config.yaml
rope_theta: 1020.0
rope_fraction: 0.5
learning_rate: 0.00888
schedule: "wsd"
Each number is 128 + 24 x the weight over its row's rms, rounded and kept within 0 to 255. Layers, rows and columns count from 0. Numbers have three digits each. The size before them is the row's rms in percent of the matrix's.

# layer 3 MLP up, 256x96, rms 0.253, rows 214-255, columns 0-31
106:165129117150116112139131181096141132118147158103136131125143153149094112127087130142131079132115
093:183091155109139118125128107107090147100104121180144109105105168168130114152098107100121164098133
091:082126158123149116155094083100131139091117129115139178177115124110135134127152135139120084121142
123:127076098136144111122162146111137164158124161121173143072155143084123168114133110138118138084095
070:123083084143157108139151160121115135156123118136093149089110163100112100123144093153168143090143
111:135132095146125139125142145131136166144154132182097103082131156138142173115168145124153095101149
082:133135123110152159126109141130127142139131167109119099133130195130116127098129119120115128160107
112:098221138132110087158112102134134117138123133114129153131120117109096128100139143125164133102134
097:116116143161118154160106113142113162145121144137160087133146163095098179144142096129145149170178
113:106151084135117161107104164113099143145135114119129144111119139142170131116145137152094111143114
107:131093105149120123099118122094189105138127153122134085118144175091112125139145188120135098140154
100:129166130123134119107115117168144096120095081122129124143115124147161129119158146150172126146148
102:114073122124128139127144119123142098092111161099128137105150122137155114151141131142154120129209
105:156079151104130147108170115145141110108109180141140110126143122136158108135122136112152158090110
089:167144130105111122097141115143113109149132094155130154113138127090136110134152145161140152143115
095:141147169098116129125165160122144149101128151132134111129135127088111131127149115150087113077093
109:104143155107178152107105115143098112136134154111096133087125118127095103129094061092084085129108
077:134134114102156146137114154173141154118125075150126129117120099131178154154099115132136097139099
107:100132110127102174116142100134155148124115145132096138132122156088129156112123127077119122123131
096:144136155170111116120140100159165114117148110109115120133109147132138146148133168136128079154149
108:111097116156132145083145141130120141160163158141165125142151098147133151140131154147112108080135
101:095171144113124156104108158098156126148157131099101149105123106142108091107122117166135077119115
102:104119073083133121139116136124100167119108119103163121166127111139109167109128113101145154106122
100:125153101160120116112163109181131138094154099116083102127147116124148135149114101132110184130128
091:103150151110127116172091108117135147140127127129153150115125137128106110167120146099110136117131
121:133129127110095131144169094137108110128090106154128110113151151109093114141112119127156152144149
110:147152146121130132123116112149119115145120118115168139099143097114107115107145125139136077129146
106:117157105150074120108126106095141142127110182152146141126132103079126109109128158119160120148135
076:154129114117098142105091116124175112121139174143095108099148101142149105103117101150131158154118
116:142170146103115157092142122156134130127174104152141129145093127157110119122133166189118122145156
086:165113153107087182151102119155127118104149108111151117054065096097146140141110097108100142079112
083:098149121109135167107151117114162099090117171134119178138134118109121139139132103119135114137108
101:137148160120172132081128158138083114170132107114100074134153112087145105146157112102078093129145
103:123124108154109161128146116142169080127208137141124103168144169102123118137141107173138120085168
094:127086116141120154126144103103146148173150150088117129159156134124106069116116138094134122160124
114:145110108128090132111120086101145132088056146129129132147129154144158098114097123145134116158160
117:089081144121099135118153107124114098114115101099178156073131150107134130131150140089137166176068
082:133146104135101108127163074117130146095102117136116144176135149129147152147141118129128144121164
114:133136115163140120131116136144151119135116102134131140145139138118093094134065118131125163138088
090:124089095100113124158153132093106156159090173176128152172126100140085136142146167175161117171101
108:158166118162091118108145132185138118122132148104104121127154125112128135092129106174138097186145
108:158140132145112145119139137146119136117095112138155087120095098140098084143124099143124106168156